Part of a small language model's weights: 4 heads of 32, LayerNorm after each residual sum.
Each number is 50 + 15 x the weight over the matrix's rms, rounded and kept within 0 to 99. Layers, rows and columns count from 0.

# up: layer 5 MLP up, 448x128, rms 0.0667, rows 242-259, columns 0-127
# down: layer 5 MLP down (transposed), 448x128, rms 0.0611, rows 242-259, columns 0-127
# gate: layer 5 MLP gate, 448x128, rms 0.066, rows 243-260, columns 0-127
up242:39 32 41 37 56 63 68 80 42 43 36 73 52 73 04 51 28 04 53 18 70 55 51 46 40 44 44 49 79 70 59 75 37 33 56 63 54 59 32 54 20 79 63 42 37 71 25 32 82 52 67 47 56 57 53 65 51 79 58 15 31 48 51 53 39 45 48 40 26 71 46 58 89 48 69 69 69 33 19 37 72 49 70 32 57 53 24 34 43 62 72 55 53 74 29 44 79 49 55 42 83 30 40 37 35 44 74 07 52 51 72 50 43 61 58 67 55 45 71 47 54 23 29 70 93 26 60 39
down242:55 97 57 50 67 39 20 52 41 56 31 63 29 40 54 29 33 33 84 61 59 43 50 62 33 57 07 14 56 54 45 51 31 34 45 74 67 64 50 62 45 73 62 34 45 66 37 74 43 28 11 62 37 57 35 35 56 50 72 38 52 54 55 21 50 52 64 73 31 39 50 79 56 77 76 43 51 75 67 54 50 66 25 66 58 65 59 15 75 66 57 57 32 47 59 36 34 42 88 36 67 53 22 52 26 40 45 58 59 44 36 45 46 44 21 42 67 71 29 64 57 71 39 59 64 26 28 48
gate243:60 37 30 31 42 50 56 41 50 51 18 58 41 32 91 54 67 38 47 64 68 50 50 57 30 49 33 41 30 55 45 72 53 84 61 56 19 21 57 43 80 71 43 56 33 61 49 55 58 70 42 39 57 72 79 41 47 30 57 86 16 46 35 57 68 69 61 29 35 42 40 58 72 55 52 46 37 50 39 41 72 70 77 29 57 40 70 46 39 35 60 53 40 29 60 23 75 44 47 48 47 54 51 47 73 55 55 47 38 61 43 56 47 35 58 56 62 46 42 51 43 31 76 92 49 42 55 52
up243:43 48 28 40 39 36 41 44 59 55 41 59 45 70 34 60 39 52 53 77 53 44 50 41 45 48 58 48 50 84 42 73 55 66 45 56 40 28 51 32 48 53 28 52 44 57 57 56 49 50 27 63 42 74 66 64 56 47 34 50 42 56 37 59 61 94 59 28 38 30 41 44 64 15 35 54 44 41 40 22 31 25 55 37 57 42 82 40 52 30 48 47 65 40 45 91 35 51 69 53 43 34 40 56 67 49 22 53 28 81 59 84 38 45 93 79 78 42 22 39 35 53 58 68 42 75 36 26
down243:41 60 22 57 64 46 32 61 88 64 37 47 48 39 23 42 61 53 41 36 39 49 54 06 56 57 70 35 57 38 80 34 45 56 39 60 16 72 58 68 57 63 41 34 68 25 59 52 39 72 46 63 41 47 11 31 68 65 68 60 47 39 40 36 44 52 65 37 36 53 59 42 60 64 47 70 48 44 41 31 55 70 50 56 40 69 29 63 59 43 42 68 64 34 59 27 58 71 81 40 40 45 55 67 55 52 52 56 56 43 59 65 59 87 50 55 34 36 65 66 24 49 20 45 42 49 43 39
gate244:41 84 33 58 66 54 66 53 43 19 43 60 34 45 34 49 43 79 27 45 46 49 73 53 63 56 58 57 60 69 61 74 50 73 47 36 77 38 46 30 40 66 69 44 42 59 42 56 57 52 04 47 32 48 24 31 62 50 35 24 66 70 36 40 57 69 71 34 59 79 47 32 88 67 73 30 56 23 32 30 56 33 36 35 41 40 49 55 49 56 32 56 82 27 39 24 45 80 37 56 58 14 46 26 82 60 90 29 63 70 43 30 49 45 29 54 24 60 43 20 55 52 76 68 77 36 74 47
up244:57 14 56 55 69 15 56 71 36 28 26 35 52 48 59 65 62 26 16 40 38 47 60 52 78 51 50 51 30 58 79 23 46 43 55 57 40 31 77 25 44 44 27 62 51 69 34 40 13 80 46 35 41 40 72 40 70 40 32 24 32 66 57 45 81 53 45 30 46 38 72 48 50 59 49 39 60 36 51 81 38 85 23 16 91 67 79 38 57 56 35 80 65 61 28 33 29 35 31 50 51 48 63 80 65 74 84 52 51 51 43 70 71 75 39 45 39 55 30 39 61 63 40 63 98 57 49 56
down244:81 26 57 58 58 78 80 52 65 45 61 54 62 44 70 49 53 78 51 33 40 52 69 11 32 65 54 67 74 16 35 78 58 68 55 44 59 60 44 35 31 66 39 49 68 53 31 51 42 38 51 53 55 40 53 22 76 66 57 61 48 60 65 19 21 28 61 60 32 69 23 47 26 48 20 48 54 63 64 48 35 50 19 45 68 42 32 54 45 36 29 41 45 24 23 46 48 61 55 67 75 48 36 11 56 30 35 63 93 29 55 50 23 51 56 84 75 64 35 61 82 20 45 99 43 50 63 28
gate245:60 56 52 58 79 44 52 52 34 27 50 59 38 59 75 65 46 56 64 53 73 45 39 46 50 21 78 51 40 60 63 45 33 65 49 16 76 46 60 73 59 52 56 36 48 44 09 28 33 35 57 38 62 34 70 45 50 68 75 34 13 54 59 30 50 48 36 65 73 48 28 41 16 83 24 39 60 42 37 52 82 47 68 68 47 39 41 47 54 68 52 42 63 13 61 51 28 51 53 40 58 46 21 33 35 49 34 60 31 32 44 71 29 41 37 48 63 64 46 56 48 70 42 49 70 42 68 64
up245:56 65 48 62 54 65 40 74 43 51 75 71 46 42 45 47 45 31 42 39 58 44 24 49 69 61 43 50 39 50 28 26 78 18 51 18 78 30 62 48 48 72 33 40 26 41 48 56 47 47 46 45 73 56 48 99 40 54 58 65 57 75 51 33 18 24 42 40 66 46 44 73 43 64 31 69 49 64 58 55 42 46 67 33 38 70 53 51 08 38 37 33 62 65 50 51 49 46 56 61 58 63 66 75 32 36 42 27 56 39 61 73 69 45 58 43 35 58 56 56 69 94 57 71 34 40 65 81
down245:28 27 49 45 48 21 59 71 44 45 64 57 50 80 61 78 49 47 83 43 32 51 50 48 51 47 54 37 53 54 42 43 58 61 35 36 22 54 46 19 35 92 62 48 53 62 40 41 37 59 48 30 40 43 56 75 55 61 53 60 36 53 75 44 71 43 57 42 31 43 69 53 17 81 33 22 69 00 57 52 38 61 53 35 10 42 42 61 60 65 54 43 38 23 49 62 27 58 50 54 26 81 75 48 85 49 17 85 55 51 27 57 58 50 51 71 54 46 90 44 67 55 48 42 65 44 52 50
gate246:40 18 66 65 46 29 78 44 57 53 35 14 41 37 93 55 64 56 14 41 52 73 70 51 35 54 54 60 59 39 13 66 72 65 65 46 40 43 36 67 60 45 53 47 40 54 28 52 26 55 79 67 64 47 60 57 35 62 39 27 46 58 29 38 16 57 43 66 61 83 47 09 49 31 49 14 22 51 33 44 43 00 33 57 17 50 52 43 63 79 75 89 46 94 62 53 65 66 83 76 32 63 41 64 48 47 76 55 48 31 35 51 50 32 07 35 50 35 73 51 46 49 46 62 74 58 26 61
up246:60 30 51 47 21 20 38 64 69 41 28 47 39 38 46 45 20 43 24 63 54 56 68 31 14 81 58 60 53 70 55 64 74 39 74 28 20 86 53 39 46 44 54 61 72 48 63 44 51 48 43 45 45 82 52 42 46 52 16 41 99 60 36 56 24 51 42 83 61 55 43 65 39 48 44 49 51 26 92 54 44 62 43 59 57 56 47 27 56 68 70 43 53 44 27 48 72 67 50 70 66 52 43 50 43 57 57 34 46 70 54 56 99 25 69 61 48 57 82 20 29 49 34 40 73 24 53 34
down246:60 78 42 44 79 41 75 38 20 42 52 81 66 32 61 40 55 18 86 95 71 61 72 79 39 39 45 60 83 68 09 45 62 56 45 55 51 67 54 36 69 40 68 43 55 40 49 33 40 70 30 41 61 35 80 92 50 62 66 41 64 38 84 44 66 50 80 48 43 34 19 38 42 53 35 51 35 49 40 45 33 49 19 24 41 31 73 42 43 18 37 40 36 54 56 69 23 07 31 45 54 40 53 44 49 47 33 48 66 28 53 52 61 20 84 32 45 49 39 17 63 52 51 48 58 74 71 73
gate247:61 55 63 57 31 50 39 60 47 39 82 59 62 48 45 20 64 23 46 48 57 46 63 37 62 30 36 68 73 47 69 39 52 64 55 09 32 33 39 38 49 62 77 77 60 31 37 42 39 66 58 78 73 55 48 59 23 45 56 51 80 58 25 50 44 89 93 39 47 14 49 39 50 39 43 61 58 40 48 46 25 57 66 46 41 62 11 46 20 36 62 62 61 57 43 93 57 64 18 60 68 49 59 67 50 50 70 24 45 40 29 54 66 46 79 29 57 47 42 61 67 32 60 28 41 24 48 37
up247:76 34 07 46 29 44 35 47 51 65 40 48 42 63 54 40 69 52 58 28 48 30 39 39 59 68 76 47 52 64 73 40 48 59 49 39 45 68 55 45 60 34 30 46 82 60 44 24 48 50 31 51 69 68 64 56 71 38 65 35 23 46 48 77 56 41 16 47 66 64 51 42 35 46 42 56 44 80 55 41 42 53 34 59 61 44 29 61 58 01 87 66 71 48 26 26 71 52 64 14 39 57 35 70 69 33 61 30 70 47 40 40 44 67 80 27 47 45 75 47 64 85 25 55 65 22 45 85
down247:74 80 25 50 57 66 35 53 60 45 49 55 34 56 52 60 18 49 60 77 31 53 46 56 33 24 17 63 71 49 56 33 59 55 69 69 60 68 53 52 69 54 60 61 36 54 54 64 64 65 80 31 30 10 31 57 33 63 53 26 40 15 56 50 45 96 72 38 49 63 67 28 50 49 74 75 45 52 42 49 35 65 57 44 21 15 37 38 42 43 53 68 31 42 56 43 49 41 61 34 54 02 62 56 60 37 29 31 42 43 74 65 57 56 31 28 68 69 52 59 65 38 80 53 47 55 69 32
gate248:51 37 30 57 57 54 50 60 37 31 40 76 36 45 29 50 76 39 60 55 57 62 50 69 22 33 60 35 65 42 48 37 64 37 51 46 23 55 57 45 40 79 55 41 15 25 67 37 68 50 46 26 37 30 43 56 49 33 38 41 53 49 52 24 34 57 79 43 71 65 54 67 57 47 53 57 58 39 61 64 51 61 55 40 40 84 54 53 48 51 87 52 53 56 75 65 63 25 62 53 70 36 52 51 35 40 68 60 45 21 52 52 73 39 75 74 52 33 43 40 82 63 69 62 20 27 21 48
up248:23 43 48 20 46 39 57 43 46 64 54 48 57 43 38 88 57 47 42 47 85 45 34 38 38 76 65 48 68 60 42 68 59 46 50 40 51 42 51 40 44 33 43 64 40 60 66 38 57 15 43 37 36 54 39 50 41 67 50 77 73 35 50 77 47 48 57 57 32 80 46 30 64 45 54 68 69 76 51 30 38 30 39 70 74 41 57 50 57 53 28 48 40 63 69 48 50 76 57 20 34 22 65 22 70 50 43 50 34 59 58 58 32 50 48 60 52 56 26 40 55 59 54 45 64 29 36 47
down248:65 59 55 20 54 50 33 50 49 37 49 61 52 63 60 49 51 54 51 66 54 39 82 23 52 50 68 51 49 80 50 79 48 31 84 59 65 41 54 67 48 30 24 61 63 71 30 49 31 64 42 40 59 41 17 59 50 62 43 11 55 42 66 78 54 86 45 10 65 38 71 78 36 48 46 62 26 53 60 25 59 45 47 45 54 58 25 43 42 62 51 50 39 40 62 31 57 45 52 47 55 32 69 26 63 49 72 38 31 56 61 70 40 12 79 55 32 36 46 70 31 69 64 35 35 45 54 50
gate249:44 35 28 56 38 64 55 46 50 51 65 38 61 53 77 53 68 59 46 25 70 41 53 48 50 41 35 61 40 14 53 55 63 52 34 40 21 27 48 46 46 68 82 64 75 27 83 50 19 45 85 63 49 75 26 62 53 48 40 50 47 38 35 33 37 49 52 62 44 47 52 43 62 38 70 55 62 57 49 53 90 43 03 54 62 58 37 41 47 60 53 38 49 64 39 68 43 56 57 20 50 57 69 60 49 34 68 60 61 21 56 74 68 45 65 52 45 36 75 21 63 59 35 39 56 57 35 51
up249:47 44 45 65 66 58 51 54 50 37 52 29 57 43 54 51 53 74 46 37 36 41 69 42 53 43 33 34 52 34 58 47 33 55 49 58 35 20 86 35 37 48 49 51 08 42 62 30 31 66 59 72 50 62 59 59 72 59 60 34 80 51 26 35 74 65 55 80 61 61 49 49 44 37 15 46 60 48 40 36 54 30 37 56 73 49 56 45 66 70 48 55 43 66 40 58 68 51 55 18 25 35 79 60 80 41 50 23 38 33 44 39 55 35 55 68 54 35 44 53 58 41 46 62 89 42 60 59
down249:49 50 30 56 55 43 53 60 43 51 57 68 56 38 25 25 32 50 58 58 63 41 46 38 66 54 58 30 65 32 70 16 38 50 62 54 82 58 49 56 48 45 65 42 31 35 71 79 73 62 61 54 44 65 52 55 57 70 61 44 50 36 47 58 41 60 76 41 55 56 65 48 17 36 54 84 58 32 47 59 43 84 18 60 51 41 63 43 25 22 54 56 74 84 56 23 42 18 46 57 50 31 47 64 55 68 35 31 55 57 52 46 55 78 40 39 73 21 54 27 40 59 31 26 54 32 45 52
gate250:51 27 31 58 31 44 63 51 64 54 63 41 67 42 34 55 60 52 48 56 72 34 53 28 58 66 49 52 44 31 75 42 31 81 36 45 94 52 47 28 44 79 36 56 51 59 79 71 45 70 65 43 54 32 58 63 72 26 37 09 67 62 38 46 63 55 61 35 52 59 55 61 32 51 70 77 47 66 65 46 62 28 63 25 45 46 75 49 41 55 96 22 64 27 35 47 43 73 36 57 54 45 46 71 67 33 10 41 29 35 52 21 45 45 78 44 25 51 55 62 59 54 59 34 57 52 32 49
up250:61 61 48 45 30 56 66 69 63 34 38 38 38 25 31 70 49 78 95 46 74 57 16 28 36 79 46 58 17 58 83 61 43 69 64 60 16 67 39 22 69 58 29 54 34 44 45 41 47 29 48 36 48 13 72 65 46 49 38 32 58 36 73 51 61 59 33 30 35 67 66 64 41 60 66 65 55 42 72 75 72 59 61 41 67 41 19 64 35 69 59 61 53 44 26 44 40 82 34 78 47 44 63 40 73 33 14 60 23 38 66 48 61 57 45 48 11 68 36 39 81 62 35 30 48 58 37 63
down250:57 67 40 23 68 56 52 73 87 50 54 38 50 80 51 14 40 53 80 40 39 09 27 57 34 34 72 28 36 45 50 61 05 43 47 38 77 33 62 32 43 24 05 52 63 57 60 61 56 57 37 18 29 43 31 72 65 75 77 42 72 36 73 41 56 73 86 15 56 82 67 51 41 63 50 47 46 66 73 32 53 68 41 63 49 52 62 79 25 44 59 25 23 31 41 25 29 56 67 65 34 72 78 19 60 45 63 97 61 55 33 56 51 33 44 50 50 55 40 60 54 28 70 61 31 51 52 41
gate251:47 46 20 26 45 43 74 41 61 47 68 65 32 39 44 74 62 51 66 60 55 46 62 71 74 53 46 63 49 59 22 71 42 51 22 53 66 38 59 57 50 65 66 47 52 35 61 57 43 51 60 59 53 55 57 73 63 65 46 38 67 57 53 76 51 59 44 42 37 50 62 47 55 49 48 82 41 32 61 51 52 38 43 46 35 49 36 19 55 37 64 41 51 56 60 59 67 66 58 67 41 55 43 58 51 39 22 55 41 46 35 61 35 52 61 19 34 16 49 53 55 50 41 46 66 24 61 47
up251:37 43 72 61 62 45 38 70 46 25 43 57 38 58 58 44 58 53 38 64 43 67 46 27 58 20 53 23 43 49 63 57 55 52 65 47 53 74 53 38 44 51 18 53 45 29 45 14 40 84 43 61 48 39 56 50 54 42 50 42 52 44 49 23 47 29 60 55 51 76 50 51 32 61 35 28 34 56 41 53 68 84 45 58 57 37 61 33 46 63 43 68 71 41 47 54 44 34 53 70 71 38 69 46 31 50 66 37 52 52 45 63 64 58 30 67 65 87 31 64 46 29 56 52 53 48 43 57
down251:58 67 86 46 09 54 50 65 53 28 48 46 51 52 38 58 15 68 57 56 43 29 76 70 54 43 78 47 56 77 47 64 28 78 45 72 53 59 60 47 51 60 29 66 60 61 40 43 46 71 23 21 56 65 47 52 44 53 18 69 51 54 31 43 56 41 45 75 30 55 53 26 56 62 42 69 46 34 30 29 65 33 55 63 54 63 33 37 50 66 58 34 62 43 56 53 56 40 49 26 38 51 33 48 56 52 51 39 34 60 69 50 35 30 47 52 40 60 39 49 49 42 63 71 50 57 60 47
gate252:62 65 55 43 40 52 04 47 34 48 31 57 34 05 29 61 57 37 57 48 40 50 49 47 76 65 46 52 51 39 35 44 58 39 69 16 50 30 27 30 48 56 51 59 48 47 59 52 59 43 57 56 55 61 41 50 56 45 64 64 38 54 57 42 39 35 40 54 55 47 48 55 59 67 56 41 43 87 40 61 37 75 75 50 40 72 48 73 30 55 53 52 37 55 46 09 61 64 50 60 87 23 38 49 66 46 64 59 34 55 64 64 39 25 38 42 33 55 65 49 56 75 64 60 83 36 42 27
up252:43 41 56 54 49 57 56 65 23 46 41 71 42 50 29 57 33 24 54 24 57 20 70 45 39 69 32 48 79 49 36 50 58 46 58 34 60 20 47 63 47 36 61 55 39 48 58 56 53 60 49 40 45 62 54 34 05 45 47 66 60 45 45 51 24 56 14 53 35 37 58 71 44 41 61 58 36 74 51 61 17 33 48 36 42 41 67 61 32 80 24 59 76 51 42 41 56 42 31 32 72 28 54 65 55 45 70 40 41 59 54 65 40 55 50 69 55 64 64 49 78 62 57 67 21 64 58 44
down252:45 56 47 60 64 53 64 54 50 40 32 68 33 14 44 68 27 53 45 45 51 57 55 67 47 72 36 56 41 62 52 46 54 30 60 63 65 34 74 52 87 14 21 53 67 58 60 53 63 43 61 49 67 57 37 59 57 64 60 36 78 69 45 45 32 40 53 28 44 30 35 36 62 39 29 70 76 49 75 32 47 38 57 42 56 45 51 48 53 59 53 56 51 40 51 53 35 36 56 50 82 51 43 66 53 50 36 51 26 19 18 58 59 59 49 54 57 28 60 41 20 52 47 34 38 76 46 77
gate253:69 71 44 58 47 43 76 58 56 29 47 71 41 53 42 63 25 79 78 48 26 20 66 62 68 83 00 43 56 48 50 64 47 32 17 55 61 57 75 56 36 68 74 29 54 57 43 53 18 00 63 12 53 10 60 60 66 38 63 33 56 46 52 49 48 36 50 48 41 56 39 39 45 67 57 46 54 56 54 58 49 27 52 48 73 45 67 65 27 71 43 35 52 35 49 51 29 37 32 80 59 43 44 76 26 62 59 56 54 65 34 51 17 57 64 45 43 52 48 46 59 80 81 48 66 42 57 80
up253:36 68 53 27 40 68 50 46 46 67 55 64 50 55 66 11 62 52 46 74 53 50 61 42 48 64 74 40 36 59 42 59 55 51 55 34 21 51 53 40 59 19 70 26 63 53 65 18 62 54 39 32 38 56 69 37 26 80 37 30 46 41 77 47 46 37 36 60 57 70 49 82 43 48 73 73 21 47 46 40 68 69 68 45 31 69 37 45 49 65 82 29 46 29 51 28 54 68 57 40 24 50 10 40 29 58 38 51 53 65 66 45 63 43 57 72 44 46 33 67 27 50 52 80 60 35 67 57
down253:53 37 23 38 26 65 52 38 62 55 51 43 60 55 52 83 58 60 52 70 47 04 83 15 41 49 37 42 67 81 28 40 43 71 49 50 62 59 43 66 41 63 45 61 58 54 50 65 34 45 51 50 31 44 89 57 54 53 24 48 24 51 42 37 43 29 69 28 81 56 67 48 46 65 30 30 69 54 48 54 39 45 63 26 59 60 63 60 83 41 60 79 75 41 53 53 62 59 62 59 57 58 51 67 63 47 25 44 15 39 41 52 19 53 28 37 62 55 57 31 80 49 11 40 28 56 44 55
gate254:60 59 30 67 50 37 00 79 61 56 63 51 25 43 18 25 54 35 30 08 39 37 81 37 47 59 54 64 62 50 39 35 36 43 92 21 47 41 21 52 68 52 52 78 69 63 43 72 40 60 45 62 48 49 49 59 44 64 78 52 59 60 28 37 29 54 74 56 71 67 58 40 39 52 68 50 61 46 57 32 33 19 35 76 46 38 79 47 58 53 39 82 72 44 65 31 68 59 42 68 36 30 40 54 55 39 22 81 47 58 09 19 55 60 15 48 67 76 77 71 66 58 68 46 22 63 39 58
up254:50 50 49 30 30 38 25 47 66 45 60 41 35 67 31 55 47 43 59 39 17 46 43 32 14 56 86 55 38 56 73 62 54 64 79 29 41 44 67 66 22 40 53 48 44 52 46 42 62 57 69 50 67 73 61 39 29 39 41 78 16 94 58 31 48 56 45 46 58 50 35 47 59 55 42 32 52 41 73 66 56 50 64 35 40 38 38 23 60 38 26 73 74 45 78 58 39 43 68 45 67 41 89 48 55 21 58 46 46 49 39 63 26 49 75 23 57 14 76 80 38 41 40 68 98 59 50 41
down254:61 54 47 46 50 44 88 31 70 25 60 47 91 45 50 77 69 49 58 63 61 77 44 57 24 64 73 63 54 61 04 48 53 30 61 53 77 46 67 39 56 48 38 57 37 19 56 58 29 51 44 30 23 41 66 37 54 62 68 60 36 62 37 41 50 65 57 60 44 52 50 46 94 46 42 51 44 56 35 62 41 26 27 50 40 73 55 65 42 44 41 67 18 24 34 12 40 50 51 64 56 78 50 33 40 40 71 80 61 53 36 75 44 22 85 38 82 30 21 22 41 20 74 43 71 53 48 34
gate255:37 39 48 42 52 49 44 34 55 70 55 43 45 69 55 36 64 47 61 57 71 35 84 52 89 50 52 43 35 40 60 39 41 47 34 63 51 50 80 25 49 25 45 46 71 34 47 68 50 72 51 22 33 28 29 51 47 75 33 32 71 34 39 20 27 59 54 45 42 39 82 58 64 45 21 61 51 72 74 75 64 35 41 72 57 26 61 46 68 44 34 81 66 28 47 54 53 60 45 52 41 29 42 34 69 77 32 48 51 63 49 43 40 93 33 59 52 57 40 37 46 39 41 55 54 46 25 27
up255:48 24 43 44 44 48 40 22 48 57 42 47 42 55 63 39 65 51 48 75 63 49 60 49 58 53 59 39 46 61 75 21 58 46 54 53 56 29 42 33 60 22 43 67 67 39 25 72 71 58 58 53 39 38 42 47 58 52 46 55 57 26 53 39 33 55 14 48 23 32 64 57 35 76 37 53 70 54 60 65 61 30 32 57 46 45 72 62 84 31 52 81 53 50 46 28 66 57 38 55 53 52 22 71 41 73 39 60 50 34 62 49 41 68 57 47 52 56 51 34 43 14 74 49 56 72 31 61
down255:82 50 80 53 50 70 25 31 39 27 26 57 47 22 33 22 66 27 35 40 65 68 35 44 26 65 44 49 64 64 61 30 48 56 61 25 52 56 56 52 47 43 72 26 59 53 52 79 54 52 31 65 38 59 57 32 38 65 25 41 58 35 66 80 39 69 52 48 54 69 43 35 48 52 39 31 67 51 63 53 62 60 69 55 63 25 81 46 65 29 65 23 31 57 52 52 47 80 53 74 57 82 36 37 25 25 70 31 42 31 32 55 57 52 45 61 85 59 44 36 65 35 62 39 52 24 35 46
gate256:53 29 61 28 61 61 41 62 46 33 35 57 34 63 32 47 47 35 61 51 46 56 68 43 34 71 43 34 52 43 60 46 30 69 60 32 47 51 45 59 32 58 32 58 55 62 51 74 32 70 63 34 53 56 58 45 25 55 61 37 49 29 56 61 54 55 60 54 59 44 62 24 56 44 42 37 77 42 39 28 56 47 37 40 42 50 65 57 64 34 51 86 58 34 47 71 60 55 26 66 41 68 46 65 42 61 49 34 59 49 69 53 45 55 36 55 66 45 44 47 58 65 44 55 42 58 51 51
up256:49 56 47 57 36 59 36 59 30 53 58 27 57 35 49 66 50 50 36 48 53 70 60 43 53 64 80 46 67 53 22 47 47 58 35 51 49 45 56 39 74 37 64 50 30 49 45 45 42 37 58 21 36 39 57 65 61 49 45 44 69 54 53 54 40 29 59 30 68 55 45 67 43 59 38 73 46 69 52 30 56 54 69 46 51 23 57 36 39 47 55 28 66 57 36 18 54 67 83 51 64 36 36 35 69 30 37 56 60 56 52 75 60 54 61 51 54 35 62 57 48 33 58 35 38 47 63 61
down256:53 57 47 37 52 51 44 73 62 25 56 50 68 55 43 69 47 55 51 61 54 44 34 55 52 73 49 46 36 62 58 53 75 34 41 39 71 62 47 61 16 63 59 49 57 49 72 51 52 58 58 60 20 41 59 49 42 45 36 54 40 51 79 40 33 20 58 44 69 59 39 48 38 57 56 41 60 46 34 41 66 53 55 40 37 60 47 72 46 40 76 57 47 38 57 44 26 79 74 38 71 48 43 32 35 52 69 34 66 71 63 44 42 34 41 34 55 42 28 31 42 61 43 56 35 46 47 37
gate257:53 13 41 95 60 23 34 60 18 71 36 18 40 45 64 54 39 72 52 42 63 54 80 61 38 59 20 62 32 44 64 26 47 89 50 29 73 35 61 45 50 41 42 47 74 07 50 58 03 69 78 80 82 63 30 44 58 35 47 75 47 32 54 61 26 51 60 39 29 47 57 85 29 62 59 43 33 35 51 48 72 54 84 24 64 50 39 49 68 55 36 58 61 36 62 65 88 54 57 46 28 34 55 59 50 35 14 41 31 68 69 56 69 44 38 48 68 74 32 36 51 82 54 45 33 33 60 46
up257:80 70 68 07 17 77 60 43 66 57 44 53 51 88 41 25 37 41 68 59 42 27 42 46 65 54 56 33 66 50 44 61 60 32 56 49 55 49 78 64 41 47 40 40 32 70 99 66 83 38 57 43 23 43 94 48 42 32 62 36 64 62 52 61 53 52 48 42 78 65 53 35 42 11 43 81 52 36 33 42 62 73 41 36 53 57 58 81 38 47 37 44 51 28 46 37 19 40 54 47 54 45 52 54 63 32 68 61 35 32 30 53 51 29 39 52 36 29 55 90 49 51 58 55 51 32 53 57
down257:46 48 55 91 77 37 58 34 52 64 54 64 35 29 64 45 33 81 62 70 48 33 61 54 39 32 31 36 63 61 63 21 63 68 34 16 59 71 22 67 49 64 71 76 94 56 27 63 41 33 44 28 51 71 60 53 50 77 75 44 50 31 43 32 40 89 55 59 49 32 72 50 81 35 40 19 65 58 43 47 46 54 29 67 46 71 38 32 37 49 24 39 31 65 61 31 64 36 52 41 33 29 61 54 14 47 60 25 22 69 66 54 71 42 39 39 72 39 42 51 44 56 65 35 36 53 52 52
gate258:38 46 54 72 75 51 61 49 64 43 86 60 58 74 46 21 29 29 55 67 42 64 53 48 59 71 48 37 70 52 60 54 40 44 57 60 62 40 51 53 48 40 66 33 62 42 55 64 66 60 36 44 74 62 26 40 55 39 38 48 53 39 47 39 50 54 56 52 40 46 49 51 55 49 43 65 61 41 69 45 47 60 45 48 48 61 48 41 58 39 55 30 67 56 32 68 41 65 26 27 72 49 52 48 40 41 43 51 61 40 64 56 50 37 48 33 50 61 35 63 56 54 31 30 64 57 49 33
up258:31 55 24 54 50 53 33 63 55 37 46 49 61 30 42 59 66 43 42 47 52 31 49 38 54 44 42 32 50 45 72 32 44 58 56 37 68 61 82 33 53 41 43 63 55 47 67 50 59 28 76 57 54 54 52 30 63 55 53 62 58 09 59 49 36 51 67 29 34 40 39 49 43 48 55 50 45 49 47 54 64 56 30 54 73 61 37 37 44 45 50 14 70 39 51 43 58 52 64 40 29 68 62 59 62 72 37 53 56 57 56 37 51 46 37 52 46 33 51 59 49 64 46 70 75 37 40 63
down258:30 49 47 50 52 32 55 33 40 56 52 81 37 55 55 33 42 41 20 40 61 61 37 35 50 52 35 53 66 51 38 52 45 29 44 48 46 79 69 62 66 54 57 53 53 54 63 60 49 50 53 55 82 57 54 62 66 50 45 62 40 47 56 41 51 73 56 64 51 47 60 56 60 50 61 42 47 49 29 32 59 45 61 45 51 47 63 50 65 56 29 45 31 36 54 68 36 43 51 65 49 47 70 60 62 38 29 58 49 48 40 14 67 58 50 48 34 72 37 25 54 63 10 37 50 53 59 43
gate259:36 49 63 58 57 49 63 37 67 53 39 38 36 47 45 62 51 49 54 54 32 74 46 58 40 53 62 39 39 52 63 57 46 54 41 36 40 44 64 56 35 35 66 10 55 41 40 17 28 37 38 39 62 63 50 38 31 60 85 52 55 63 38 52 61 33 55 47 64 57 33 75 43 60 39 54 72 41 74 56 72 50 46 53 47 45 42 45 59 54 26 58 49 50 52 62 45 68 62 53 55 52 59 62 79 52 35 77 24 61 45 33 69 56 24 59 47 43 65 52 45 53 47 41 45 64 65 55
up259:51 30 81 38 32 63 18 59 48 44 71 34 66 52 56 55 65 46 38 35 31 38 60 81 42 55 58 52 56 18 49 54 56 37 56 79 66 56 54 38 48 46 45 56 48 45 37 67 69 40 57 42 45 65 51 53 52 63 47 51 36 52 43 49 45 38 47 46 77 69 66 44 48 62 56 56 46 62 30 41 37 53 59 50 58 34 61 46 40 27 41 58 71 40 58 40 55 71 58 46 68 37 35 35 55 55 40 39 90 49 68 41 30 38 63 28 66 54 54 43 57 41 48 47 76 36 54 73
down259:59 51 45 51 49 67 40 45 49 49 65 40 56 57 50 45 38 51 55 40 40 19 56 34 52 45 56 68 49 23 52 49 43 52 39 84 61 20 43 36 68 40 47 43 63 64 84 56 38 43 61 75 33 47 67 44 57 33 41 42 25 30 44 62 41 47 32 96 69 53 53 32 51 64 46 46 48 25 44 48 46 29 46 65 47 49 58 45 44 41 60 46 45 42 37 33 45 58 45 45 57 59 45 75 29 43 38 67 47 50 54 54 64 52 54 66 43 76 48 49 49 69 72 62 52 54 61 50
gate260:32 69 37 48 49 30 32 55 30 47 60 67 36 61 53 59 54 47 66 77 63 42 28 48 29 74 73 58 17 30 86 66 50 53 48 14 42 00 40 41 83 74 61 29 71 36 52 46 62 66 38 44 37 47 34 49 71 39 73 73 35 50 43 57 29 52 63 56 34 53 28 58 74 41 62 42 54 48 43 60 56 31 27 39 85 44 43 50 45 46 24 67 70 61 41 52 59 51 46 42 46 33 54 99 60 63 61 47 26 61 28 32 80 29 00 66 45 68 62 54 42 70 37 67 35 50 31 64